Weights of a small transformer language model.
Size: 12 layers, width 128, 4 heads of 32, MLP 512 squared ReLU, vocabulary 2048, 2.88M parameters.
Training: 153M tokens, 5216 steps.
Each number is 128 + 24 x the weight over its row's rms, rounded and kept within 0 to 255. Layers, rows and columns count from 0. The size above them is the row's rms in percent of the matrix's.

# layer 6 MLP down, 128x512, rms 0.363, rows 25-35, columns 128-255
size [100  97 105 101  92  99  98  98 100 106 103]
[[ 90 105 101  87  83 136 154 121 105 154 119  99 144 133 146 163 107 100 159 138 105  60 154  99 141 159 104  93  89 105 126 144 118 106 125 131 122 134 123 119 120 156 115  90 147 127 104 120 114 151 130 153 127 157 124 139 117 143 111  73 100 123 127 124  71 133 146 111 117 118 116 127 106 110 111 122 127 108  66 113 102  90 116 134 124 121  86 134 128 111 151 155  85 124 131 112  96 101 160 107 139 124  94 100 147 130  73 116 137 121  85 127 115 121 135 144 113 105 157 111 153 107 132 128 136 119 124 141]
 [ 77 130  94 113 146 140  94 163  92  98  94 118 147  98 114  96 162 109 148 134 165 103 135 167 110 106 149 160 157 112 111  88 124 130 100  92  84 159 127 149 151 154  67 105 128 138 139 141  90 126 124 127 141 153  89  95 135 134  70 143 128 120 113 125 161 104 153 115 155 105 159 127 134 109 119 111 157 135 124  62 126  97 114  68  92 133 114 116 155 173 139 109 129 146 120  95 111 124 133 106 104  93 157 128  86 121 115 125 150 128 130 125 113 138 172 111 136 132 165 121 109 109 147 115 118 137  88 102]
 [104 118 115 124 178  83 107 119  77  91 140 114 124 107 128 125 148 134 157 180 159 128 127 112 102 128 120 145 129 133 154 150 135 119  95 125 124 139 146 132 133  62 139  80 106 176  93 108 167 159 109 166 129 104 131 115 136 106 100  77 140 133 111 117 183  84 118 137 138 124 111 143 160 149 134 122 174 118 143 139 102 160 129 152 135 116 150 190 150  77 104 154 132 125 168 101 111 141 114 149 160 101 128 148 168 174 188 134 157 166 106 124 131 104  82 100  80 115 123  75  89 135 156 157 126 123 103 130]
 [158 139 145 108 133 111 103 130 153 121 114 116 121 170 150 104 134 142 131 136  85 106 105 134 113  68 113 110 129  96 136 119 136 148 156 153 101 161 119 171 126 145 140 138 102 120 174 146 132 117 127 107 134 154 133  77 160 153 150 110 118 131 125 157 148 122 106 129 122 143 115 110 131 168 115  82 116 169 100  88 117 105  90  74  90 107  98 175 124 123  95  86 129  96  97 164 103 142 107 152 128 123 142 105 122 129 182 136 152 150 126 126 131 123 100 110 168 162  78 100 170 151  94 129 130 122 152 154]
 [158 115 141 108 147 130 121 139 114 109 138 140 148 112 116  84 104 176 132  98  89 145 112 123 123  85 134 144 133 147 123 110 135 158 159 114  94 128 166 134 150 144 155 124 102 154 151 161 133 146 112 101 170 106  97 125 111 155 145 103 195 148 112 158 117 112 149 152 129 145 145 170 106  92 150 154 119 106 115  98 182 172 144 135 135 103 102 118 121 142 116  86 131 162 125 158 124 120 107 100 116 130 146 142 137 129 125 124 135 123 142 126 158 106 136 103 178  99 135 124 138 104  96 129 130 123 124  68]
 [ 91 114  98 115 152 184 152 110 103 114 130 130 132 124 124 128 113 157  98 144 112 138 168  84 151 120  92  99 116  95 107 122 164  73 133 131  89 121 166 127 107 164 121 137 138 133 107 151 162 141 128 105 118 164 143 130 124 110  99 120  99 131 133 133 150 117 120 135 101 119 100  97 139 162 126 142 132 111 124 166 143  82 114 111 127 142 100 133  88 137 142 167 145 156  82  56 147 121 154 160 159 132 140  65 132 126 146 144  98 121 110 135 127  89 161  83 132 141 115 147 173 163 164 101 139  98 138 124]
 [132 169 143 140 105 149 140  86 100 114 135 113 133 122 129 219 123 127  87 116 122 154 145 139 131 154  97  91 120 141 151 110 152 118 125 171 128 179 107 132 128 143 123 156  97 105 140 134 148 138 129 142 173 162 136 136 145 123 135 133 141 110 129 126 122 146 124 153 110  87 107 114 145 190 137 153 126 150 123 145 130 140  72 126 135 128 142 138  98 104  76 144 162  82 128  95 123 105 133 168 126 184 136 134 120 168 136 132 115 148 123 127 126 146 111 139 103 181  73 129 145 124 101 131 127 115 154 123]
 [140 167 154 136 132 112 117  89 195 118 159 117 109 125  96 139  85 150 108 131 108 170 148 150 113 125 148  89 139 113 140 166  94 137 157 131 131 129 115 129 160  88 157 101 108  87  81 130 129 162 132 138 143 152 151 129 116 155 101 117  87  94 137  87 132 111 146 112 111 153 108 124 111 124 102 148 128 107 141 144 133 130 133 140  91 143 140 133 147 126 129 111 135 106 142 113 132 115 110 130 157 107  96 166 136  90 134 142  87 177 122 123 107 156 127  85 114 167 122 158 115 152 148 141 136 139 159 124]
 [119  92 121 105 128 109 117 164 114 143 151 139 135 122 124 145 102 140 151 117 117 138 131 105 127 106 112 139 121 135 180 142 179  94  93 142 124 140 133  93 131 141  74 171 188 145 124 147  93 159 108 115 128 125 140 132 142 159 141 119 163 126 125 147 133 132 158 103 122  86 112 113 187 125 134 144 108 147 142  92  93 133 126  96 163 108 110 148 122 143 106 115 142 111 120  95 105 117  89 119 167 133 116 172 128 156  99 145 147  88 142 125 137 147 142 130  94 103 169 167 105  73 125 159 135 109 134 123]
 [114 115  98 108 150 109 140 147  93 103 105 116 166 191 126 152 142 129 148  97 159 161 115 119 117 197 146 130 114 105 117  73 146  94 112 118 126 133  97 101 123 129 157 141 133 127 119 126 135 121 159 157 165 124 102 176 163  79 136 103 116 101 158 134 146 128 140 153 101  98 143 129 149 115 135 119  74 138  76 130 126 117 143 134 156 122 107 130 146 114 151  98 127 153 182 144 112 159 102 103 135 103 106 109 143 146 111 111  91  83  88 133  98 134 129 109 118 104 150 141 112 178 120 171 136 104  94  94]
 [113 136 115 160 141 144 112  89 137 131 126 108 119 126 143 146  74 196 141 117 124 170 104  90  76 126 122 146 134 118 126 125 142 116 148 108 153 121 163 115 141 136 124 155 137 142  72 139 115 116 123 117 147 107 167 127 112 137  78 115  88  99  84 118  95 144 110  53 126 131 159 130 148 150 114 113 127 123 105 119 132 151 134 123 109  83 139 158 122 127  97 145 153 148 143 108 153 115 118 138 132  99 108 121 112  98  94 106 118 120 173 128  96 126 109 119 148 165 149  98 123 123 128 166 137 130 182 100]]